python train.py --n_layer=10 --d_model=64 --n_head=4 --n_kv_head=4 --head_dim=32 --d_mlp=256 --vocab_size=4096 --activation="gelu" --norm="layernorm" --norm_place="pre" --norm_eps=1e-05 --positions="learned" --qk_norm=false --attn_scale=0.177 --bias="none" --tie_embeddings=true --parallel_block=false --init="normal" --init_std_qkv=0.0151 --init_std_o=0.00339 --init_std_up=0.0151 --init_std_down=0.00339 --optimizer="soap_variant" --lr=0.0117 --beta1=0.95 --beta2=0.98 --weight_decay=0.076 --lr_head=0.00895 --warmup_steps=200 --schedule="wsd" --decay_fraction=1.0 --decay_shape="linear" --final_lr_fraction=0.02 --batch_tokens=32768 --seq_len=512 --doc_mask=false --train_tokens=96270000 --steps=2938 --dataset="wikipedia_en"
Each number is 500 + 25 x the weight over its row's rms, rounded and kept within 0 to 999. Layers, rows and columns count from 0. Numbers have three digits each. The size before them is the row's rms in percent of the matrix's.

# layer 2 MLP down (transposed), 256x64, rms 0.229, rows 182-255, columns 0-63
087:495446515521492540469521552507526513501465466535489525514511516469511467493542483498493494537483492496552551491527518513503487501508494507490506502523472495534482488483481474559518528536513463
117:488541501500496499523506505486451459494507503494510511487449505540502492466499537508520484559514480500454503464456513477490507472454475500486533531534538523463508495485503487484493559491515500
102:481486537508522499482460507517499476511522465521457505500460499525505490502451511505462520454500491505514503513487524503495529512568511498469541547521464490536499526471534504488552527489517506
110:488507505474513464511501502477489481480472538482478476524501509556473490496526514536467485513453460526496478517441499462513483500514510549509516514509482547518476527452524475469500491492533484
085:443508500486467542501509492512512504488495468506480511512504522531500519468522507494469483479513454485508507502478497486529516494497549471476506452522482520476523438501480413528483491489504513
105:468496521490551489483498461489480479506460469486511529486438442515505520483491526544523475488539485516486477502461477487488515513505457463488497522455471548515510508499472479509506479497508490
110:551499489495462508518532517494501476493485494496457516514540490489536497532450456500489515481464523511510474508504497489466502538545496544534509506517544466487494522497510555507531471528511531
093:495475520520477516545523544540465511484505499447482496478499491506462543494544494515500545521492506497437526482494527483521538519485499475476459544515495522533507512520486487503498532529505511
114:509516493460507510554521542499521481475451510493464493537506535503464488498463502522500481522509524534535484509511478464505483474474516547509503509491524466529525513470510455492448474504528521
118:472501494482529504465502512492535524473445469489502506475538505521485511502521499530458504472483528521480527540496492469559501503497485515498476489491507484486480489476507505464545490532417511
085:573483520513507532488513492557519511468511471469514516525512543512491529497531493501522516528473502492532482520498500528533516503513510486554490542521487538541516535527484520510496522516542500
090:487510503495557475561485500482461505469489534474490546534471507555488461501554529508485477509502480511469491501465533458480504502511542546513482512508492503495486497472507486516489522499516499
110:545445504486498488493509479509515509453506501571546526507472493531505515470552513459538523487467500519507506529484500504521528505494500491509542525468499512527490477475460505488489496486534470
105:482537504517459501462466509488512477538525481498489481512495515454484505509459519523464508499527481512531461493466461513496439471515529524485486461526521488471517490534477493518486513524480548
090:524471493559480472479492476455507515516531495517532503476506509502478491501471525550506500510492488499517541482539492497495506482459502567538486502471479544515456483534485469540506497520517490
094:517490496512499473493508515442499504511517498521485500499524548494509465507528495472519525504532513533476495460436474551475462510530495533496521483477551525499495497457504472502552506521487479
099:495517553481506495521498473511500445503464471481474494450496511488483513565494501497527483522505491516488464483497528523521501473493530552537526521540531465465522501497547500515500530488491510
104:510484485507535500552493496503524535534494512513503484450514545466442508506489512504491498534515484502487493540465522535498530514491483468517485493473543482467496460492482467539476459457493514
113:510479545483500533478512490497471501482494487487529448488488458518502542479515476465553499508526550450510524540518501521516520501512483498502457495498523516519449470485516478512523517451490493
067:503503518465528473497481530526479501451498541468512474520484517503490530528477516522485539516458497477490505532538501490475510500526537488517520521498472482547484503518496468500502465462543436
100:492500492486509526512522513510458520510499466550512485541514498473469500523510451482476463526566501508543533513490537523525498514480520488525499460473470505477531471499520498524489531534479469
094:491509534506473540518480523449510514514493479485540526464501487524492497512527462464524506503542478521489533510499441475521526518561469511508490503507486520501515488548499496527514540544497522
104:533514473487483521529508468533485468518485484452502533540528504506550452483508473500490516526494531510502483458536523508507505497540487511469498480508527467487454513497438476511483501537510512
090:491521497465538508504486473467511491526456531472522516485472443520450499504483472525510505493517503510497487507488526475494538482551472478494500484486472555546518527531477485498496452507512532
090:468501485533505482531470483538508551450498551487511530468477444492481517496506499497500471503504486491454486474463507510481533529511460530514530518508459485500529493488494502481482544527514524
120:520485538506492493508490511499490497546470501525510483450508518441490490524509486542456484507446526490509528490497475474521456452511525495490492473509482534552521481529509491484536460501522505
124:500509517501477496466505512512489471549475481470481504484484551452560491491519503466509498498471516517539469534483504529485482491500525503520518538470497555522506480542538511520518477461526508
087:490459480489488519483519513490502511560501523490488484466480511529472479529461469561499486516531546526504499494510502476559503445509503497527463523496506507546507528531514492483521499514474473
097:465504529503472498482475520493509501508528515473536514482529547472485504463488535465476492468452491512536516476487487490539510495502508512471484535516475453443506506547470537470485502497469503
112:463478478489465495516469512470456521488498534522533525464527500524480531493508505500536501508517473499499500523510494567493498522521522479518505474570533503451514503515504492474470493473490452
092:543502478506503465505477483483470478456474530525492521488464470480516495505508455455498494508490481525499516498470534506495475517518519516493533469489476474532563489484521511579490471501484491
066:501481436491475505467506480514499500487532473486454490507513510463512484469451496496521492560493479495468502485469467505473518503465490481493497506482502491461537442496513481485499524529442507
092:492518515537479525512446484517552521517551483562484486504501484524504491492531491533506503483481498511486499513515500497502531527472509529547506465510472520486489458544524523468528519502451483
072:491483456452472494503505532522456461501502487531492527460436502487490537498479528471506476533509469496502505493498453510467490473514494485501483479459509487487512462482480471506478494455478461
096:501493497467483489486519484473512538471519503498530507506514498514486504482510508513537503512479478487537465543522514535458521493468455495440518511514490507529479503422506514527480499498559531
103:543490514464518491509527508531545532507536471460479488522517532483466508536489503484443487521488507480500505516516522476532469513512456499470463508481508489500465487479538476499539500469499550
106:555484487487490481482481545489545495519522502479487489516543492483474500494531482500476580492515473473479511513490487496469448480494467459460518461474494497489490480486496475499517530535507478
095:502464476472530472458489454514556522513480489518479458480513499538503486495516484542505480537505477507475515470506496523507531529479505514512493478517503465524514518539515452518504549531481537
103:512523513507534518490540536514510478498446503453483493511511441506471495490480500550486492543459486524548475483492457479491501511523453483524500513515499458473515502518490531504501513525482466
105:485522532483516521493510570478531505456492497497482497536496517518467494549506488521512472516517514534520504509438476511465526482493537551506480463502509508489533528491482465532480522508518485
111:502457517459485485507520477498472500478518519515529452475477523505532508521506512535548451526493507500490521492474507560526482504493529543465492467545511465488502498522508455497468505472514504
143:499488452499459491478522481519558505517506524483489506534513504469471522498460518512467512485481479467495470473509490510496500568531446500507551502555472502518522518481498497484476482504526501
077:491557544518495511517507490474502491483487509486501482475505464475499478499531518469492477551469505499488517495510484494455429519490473473480534511501552505462508449470461497488487489536501501
086:549474497518532527493531504548528448511523520528516526432514502502530512526509477487506476489547509502516450499515533521507492482491514489489476530517515499473544511496539485495509526465482526
118:504506497472536498469485501544518505508502509444496507536471477521529485515487504512492469506453517491515501498500498454522468495527510477440470466506489490494507536516546471553526479509469545
098:447507478486475522544490488518468489487515491501508507508507514500479499509457510524495492499469512508517510488553498474506498508487470547482527526481486467520474553491514532458417501467478518
078:488471443520500462476493520526484453453467522481491509501512485514534492513446484499499484517468475533511522519497481471504517485519480528539521497507477509533478545467488456485485463491465491
128:536520510523555485475481527487505487499515499512485512511485516497516516493500500499544490519484499502536491473486486510458505470446461516503499484482492558496538512512446566511538515480551507
085:506447493452506549527501519489498482510522495539524495540511510514510485502502451489452489517493483508507487498526481483511503523487478526495488492523499512486460510518530503546489488501535595
114:464455496501476489493506530502502525495519484508510492465462432496507539519559494546485496473478495519495498499454486518494505521514526514487505530515466460516480476526454501543503509503458474
120:526492531549526520484504512504485502483493471509526478418473494506505554519517524506523507517533481486491522498511522503485496500522466517520453543490510532454500488520499516523512564481497480
077:489473483498486530489468534508517525508500501543494514499470518520467482535462464521530477533541481485512530515514478490494528477479505492506440512461445522496538522520512521536463481527513478
098:442489489458514531545482493516450483473499474478529468497480474516496535506503536520494453455541488502493518499515486489494516494512520492524539534516527506503494488513460520475460480474542512
074:493517502503501467481532501522495503552538502521519521500498515503467511522490459491487431540525525498467484490482553498488465468492518506500440557497522498476522473471530520500513510504500473
103:491503501512489509488512498464457446490502492504497530536523409459539475498470471522488509484489523521509502490481529517515512559515500469506510497516514479480517515506446496525526467491487495
096:463495511515498485541502495460504526481487500523465512463447464514508472469528449502536464495495485485494497472470495498522480512505555488493511479506475515475512414515514478505475510506492487
095:464499504530536513539532467489509540545519542485462517507543497498505513552493450531483518508516511537496508487486498530498487524505512485530527491483485462497484450546511481512525517533486483
101:498458502535522458517489517454482487485542540514480531514502506554524482460510475502534557548508477538508491510498475520467513495517479499504479460507523494486506491523520495499483521548502468
088:511502507454494456527445509534545525492511532522481488536493504507487470526503514501523541500483535524491530519482494489468512510501536517473475485496476511508498478547493510426507525481463480
097:484506483474521492493523476483505533472493523532485508519444513522481460533559459499495487489545501529493515506542522488532489475467531497496463506496456480521494462540534535487517495492486476
119:469497484489467518525503484506467484484476467494513496512507516504485513506501456522491463446496504494514492527485511520491557502504503553487470480504476517503553504457541449550471483524469479
101:478519480493451454501524535459508514476527485473500493509486492546456524491473501490487522505516483499474502494508473428517444516487498480536516516463511479500537483474490468491467536498516483
100:515510498543483469483487505483508495518544472476500511499468474526534537501523502541509518493503514515511522489502435487539499538496474503500479516499486577520512510472467542520538492505516540
098:528470520512495450474472488466507467505517508512502494487489502507535481503543495497494486543472496530508540449493474529515536512483501506567482464512460453486517525498495515466462504493539498
114:532492491520466501504515511448479513498524505496507541491529506523541537481456478496486491508502457528505532506464513540469533523492504506490458505467489496477522527532499534461442475494511462
087:462519498509499488552516476543512487525506513522516496507508511499530530514468509482495496500562532452496482503511531482528511529509495475483540521526513487512484544522564483484525481471549473
092:478477497517544516498485504504452529506532507515464465511519452526481522522494500485508513537507492513512458505476529493531471511524460508529540524485453507544485465525542496523490475459498518
069:489498521560500494526517480497514486525523525489480493525461542521502494511541476436490517508526520509508496503475500453528495467526508512493469481487538506466484473531533500465534524536495547
103:483507497516471511532492507497468483479536508526483518515490512511474545525597476488534505485505502517464515463504519528498530495518543465473531467522542495528513476489500503509501532528509489
095:517493501501533525467502485478487486462494492488497474451516539492482505498509511493515448487499514528500524535512510505535510472503464492441484498474499516504508452524517474436453477506559503
129:538482502513508532521498450495524528519540526473506568513498501520524514485503496481528479496492493501503515523532491528483536491464525487473478494422494517497514447498492504525467496455514514
097:537480492467547507500494488479508534494477486552479464494489521500466492490499492494505500449521474530509510553510520498474519503493543506536436518476522535482497474498473528522524540467520497
104:469538500474483496524476497496548485535474482488489497463533483515450474514487504505529454487508484495514558514537498523509512546503489447481487487501494478493513455532525485475460521494474530
092:478502520531504526514497499451581505519493525483513537498493514524492480492537486486507478490525513468514483531492460532457520498517534504494476497433500519506530534508485520466491521534525478
# layer 2 MLP up, 256x64, rms 0.261, rows 183-255, columns 0-63
125:497487521505506479511512530519486477423507481550532518511499509509515503499556507502501473505559477511489475474510468499493494464486494522487507506496562501484488533480496486445506507455505456
092:539489505502461527552497471484525546494473530501547495515525485498491512483555498490506483470473496494467527480487478522474477514481480489504477498455547510468498498531445519462497525519495476
086:496499506498507516504517503529514477518498536528475520491524522514483489498497468501516562460446534470477496528513519484513496504507571466498516559511486502490479481471502471530503472489559516
075:475484457542515506482525498504485473556534521481518470502510482459486520502419483474499517511499505491514503496532481513494472518493531521536489544545504498504463554499500537489497478508490497
131:527499519470504509506504516480524513514532496511535452530512494505509463471495486500516535455503521496527547560526483475518481523535520538552483488510501466489488527491489547488491512451491469
105:478499516509499466474525460476471534475505525530487508540531535525478491543479500511517472470478466544497472497503494534458461533486502560500532515477482491480502467505484509498502514477520456
100:479481548494527497465491536484536496494504470495484523522484478488463476468543527489472486482493504557508516513497517502477470478462510509492503474565506522526483466507501538478502551485539481
135:528490460507479515467507514500487521482519518485559507506479458509546535520531512497504457472516453500479526493504508497471505474521451491527495467506482485444481509533477539500529540510521491
108:480509505510488520484521451504484512484477490519496494513476467492504508500515478465526468524514509483449478488517512573530535566504479498495521450523458494466497453525469499513502513501481483
076:525519522486562504507489480541525500467506482523472485532463546515438520504535535517502491507482506549477483524475500502517499522493493475476528510525547487492472484467498490477464500540487513
103:514513544494485501533492512500433491499496475503545521510537488494462505518464526507449512507468556483563505491517494508502502490512507465512463485483515470479492510531515517512518475466501453
113:489521465522496533489520506502465446506535498516502533521516507450522510487501493477524513446488529484498498525544479467477517502522486553539508491527513502447523526556499487473508488496478515
096:487482507482525450512507519486486492469512521487476505551489505494549463481507503491496492483451489496505440510465484485480497486489515549519558495490578499470477490483509512519532520508493510
092:511514516522526507412497497511507489486528528470507512484526507535550461476514462534510526485487528519477467500473517544521488504494523492483491493500514521565515482513471496542479488499513485
093:528555494512456549517527507458494492494514540475467522547515485491535519491476508493492497514441483482479507491517491504504515527504479531523479465493463495504532516528479552503458519511489475
093:515516515487472514522490461487539523533467492484488481520455518494516497505483483531536482506475518514484479508506496516535457550554469510496530475496484535481520518492434502476544496494485461
109:479504499529549499483553542491492498519474516488494501528504508512505468458540499499495504522508450494489453535489500466514524538501471534494475493537499492522546493485492512493529528458476445
146:499529518459478519486480524533553481508542570522517499485486480464503523490499531533478535504490535448504499515489484488491479532481485474482479483545503451516459490508498499488509525479490516
069:508543523505522531485513538538469471492495516497494498547513517510474441492480470513452516486493467478517506486490490514519552444505501506550522481479536500493521480517463456516508519510510489
098:486494499488475518493526476475481477476472566508478498492535520515493470511528468515475521565502533518505473497496469495499478477499501500513555434497498495490512504529456446472503493518518501
108:452536531487500490508501504507521518475464510513501526488499528544495509472509459513535505520492524479487523465462503482491521496523533485520549492553456479509457484520467548462508489493530506
103:554537464458506537534498549504507478482518500526484486525501480454536482491512450506463514483491503505477525514483482486539516457479571511518484484509526474478489506488503470490486485495503498
082:494517491537494496503508511515512469499496489509575482458535536476479508467513501463470518508503514512494510499536469524498464528488504478510512544561485492492522503433496532506481474485492460
097:487458497495495514459535482520479505544509511527504469553510513512513517509512492470490493525492491501529518495546513473485496444514550483501452500502543504508471485514518464534451474460502477
118:526515494470514545474519463485482515509482495494491511496528480526491521476521503557520507515488484534431517475511466478528474486484506497481510494450463467527496439477513511496529535480520518
119:470489505457444491487539536479567506515527508501497481508498478445521525506500520486498519503503505519514500505479479506507468506518525533483504477535478509523489554502450483526561499509483483
075:482541513455493462477503460528516504506544495505524489526502517491460528528478530502542483545463507508501471485468453467524513507496479523463542491490486482512536491521539470517498492471480516
090:513466484514482509503549520567486459511503497523526501493513460446517511525510512484485558503481488492456488516496503529495512552547496470469493510509471528479466507481491479532494514482482483
115:474496481494520504485501491438450491484485540469517487483551502523483523462457498545523519516522518555507479524520514533472479522516504523475511486466517486485479535492480537477510512511525474
090:525490506497480552460455521526523473507476501541464510500478512547532536489514540516486477518525510503468455487486473473485443493492527506503468511513509514533454508476513472532486499514483497
067:513533477499522518548493556490508497472477484493483534505510478416476482479504533553493468507490514466513523466504509472469496539503519478528534514514519525474492495520492490528504472494520525
088:520472437453530499507455508469529529500496466507482512472490521495478475500461513535521512430497483521521533499490485506544511501507520525513519488518523494491470516517541467495536516528492477
085:513552495474493482497499497478521504542486485529534506517458501509471510498491538501517461471493524488478507485495502467519487502515475492472480534512500503500503538473469519569547468574490485
087:470486504509498468493479548488507464468553529480481534564513532515522485463441475514457525530498531519508491518484495510528488485483510459496501505520495523519504478483496516481452501520531504
114:523500474496490538542523449521530489482515449491532521486470463489511528466499482497499463517504493458486478485513508544503517537478503499496495499502459508509508549520499503466440524470535516
096:534543517471453529510504498528529495465474535459495512461508496464495481492518513501481508496496545451514476503498501496491525521517476510507518544498520542484533507541506537444467496512470519
097:492487488489505533537494528516521483461446467520477506555499523469500548519491526476503492486526493492499483510532447539477491497446509503532535505499513522472511535506525498507539483458510523
097:503488495498506511520478527514482473519476477521476530567502522505519488511484488512467521550522511521503482522510503511483471502500592450518514532490522505504500477456506482551506488519477516
112:497526512506492503441509516519488467476530470519493474493513567479518526478524482442497517469503493501509484506495484500490507470469490529539540473496513558448487526464500474465491515502512499
117:500432542532521446463519498486471505474482505559529488504493513482478483491521510484498514532520545456486498495493492518469455521480519516505501521527520532502486534504484488471493480474540502
119:504486516510486481467536485490491516506495503490480495517501483514481534518494495480548507532492465485506482475484521501503511510544515491436531452533502475514517426503465489490483493526481428
084:530496510463498448497459546493542509503512546466519499493521523497471508521465517514470547490479541520510528547492504553500508503452494487488490499482462513505488485495512511533494472538524512
083:493504523454485479517498473498516562484479560481524509478538560537479534499509524531496470490472478518451488506514465499482541476503504526524496495479522501498483476520477492456481506492487483
117:513496532486512512464494532469508499471509500488506519491525507474549484545522502492451473494477487545509525489485483494546496537505471486509491447493483536530451521502484495528556457522491499
096:494495462497488523551554507467465497495448505528534526465504488459489506478535486473486508474477499532476511481510471513519475476515518513524470542499500515516461534512498531549513503475531501
080:537501515497494538535489497533547487531467512494478473488509515487501480479528499511468549545505527496441522482505516507473491551507538460496489525492545474496466480490497501501457531500480522
123:526536528508501481483486517506522503533496529495493545448491517480531488502516470488501518546504532477527492457539462493507500477513454521468502450500539506510492500510486505500549464471452510
089:483471472499488504487515516520512499472477520520545511535466487552484545508465519499529507562521509496469454520502477509464491472508465523482508480524483532471470505511492461506520512526454522
114:463531499513518502541502512456492526504510507466479501572481494485510533496478426523494527512501528494496508510515522498485468558484482463541514513479476490503505467538482488511530494526494483
120:474524501507526492557519473465488554481540475499484497500518511502468531511511472494496455509503495477462545458493494501489524519472501502523541521494456511513485455467458512498494451507521511
056:490460485487501513486455514523481506492531498482487492493465545542515515510507473522472479500514547473561501474459498519500514516551502515483473532497506475496499495498514462465485520507571481
104:515474442476446506509541518485516465488496496480524504523504496521549477526495495444490483476485534524475454474511528484518478499528506548478474498506524511486501524513491492462539533527495520
064:491525503476503497461540469475479538547484525529472485512506507498498490498448524518492460508449491447496517479470476510479533543520506513446462521488484483507483493506500506514491557504517507
105:454499539491528513532490461530487544492478506497483474535521523511485537482490528536460507492516495534492532509491488487495539513499475508552546524494465477502468440517510507485515516474503470
088:539489518494500467520514532510535574467504494478494504475499511492469473495490508487476532505483492452513516523478454510487502502474475529439516482483457531518452483518471477527498493509487527
109:472487479486515531484484509486477490509521503492473515537503537506510470488493490515454505485552553486558485544525465473469502467487509506522503510522487512522481534481497513500539432465508514
112:492501470490526476527503504513498485475521484529510508498481503483558501483500486515490454520519447524491477477473457529518524491510537566479496470560499486507486529479478497458501489499452526
084:533541467538451464517489543478519533498470483488528537504482508511474508534500497498471507541497480479492493485476474458438518509536482528505480534482512507550500490510495469510511493488479469
087:492538501507482501477544475451446505511496523490492510507505480463493494524521512473530486541513555476495510498545522504563496536522548471494480496472487555502496505484534501495503495523519497
122:511521517510491445450485523475521447468517519491498517488491487477518491470490497504453512538507529499500552494509479479500539488503486496504462493522532518545470531470506538481501483528479551
104:546532494467470460477525477495529508498513487490471526499458470519526493543511528502498500506493516512458511533481463498473512538493458515450511509525531534505511505541500496505550503518457522
104:522536460450528459500516478497475509523500453506496516493517490546522527521492524518497519469528499497480487496496495499543568475516475520544502513509469521470497492472514494478544466472503470
111:483475525501493512531499490477482501486502524527489540527490509539513483494513475488489485495496538481458479480480536543536488449546523510524524546517525510496446512491505473479545460535489522
113:563522495483498540509490484494482512517496514482502477537530475495538523461443518464508554486516475509564510535518497461486486531486495512489486499466505531492515472487499513491479529491518463
073:483533498497544520505499541505461513476487510524484500501546441476445513519465499525498473486514517483503488501503512480470478554473519539490555496500489494504513428498501497515488476513524494
113:548525484507461517486504477559523439531499502520503505516485528491534453462516514495490467564510536479488467511505481512482488474481509498461496499505485534488523545481505479476478510516491503
069:522484469492526504504511529500509544500488478477529507498477507485542463452458504465528514508507496489499486530541482524516536526538540499491548486477537517493511512542512494556483485455506515
111:493481509536478496499507491516463443443478480531518502535477506519501519479506502518497458465546482545437497487471465529485526495497526512460516496488529491493500513501502492470513500486556509
100:464538500519531482466495496482507550490524519490468524508515531550497528489457506528471499490437472509452485501476500492498537485516514492489535527488489470532465489528481498492480472546500482
121:499479514508499501507492451474507498465515474466471540522504549510483519465513497532497479481480497523476482479475518560502520505488515509430512532430501474529497504526498496490478469529504512
100:494521516518483514531512480444529481561518521505499490486499509519502473490567493517526502510487513498508546490506506487497463535505520482480495458523512493514484456541451465528465516505521461
115:510505503510455451468473529491522488480514514450480515549481508506498491517473504511474517540437526532513518497523470441465531471491470527526512485521494509506478501490475495523527474510515522
095:489529532504526532493472485499492471459514476485508484514540478460478497512485544503481488523487487504502487503513494570508546492491529486469521509451482465546485483536483519560479483485496514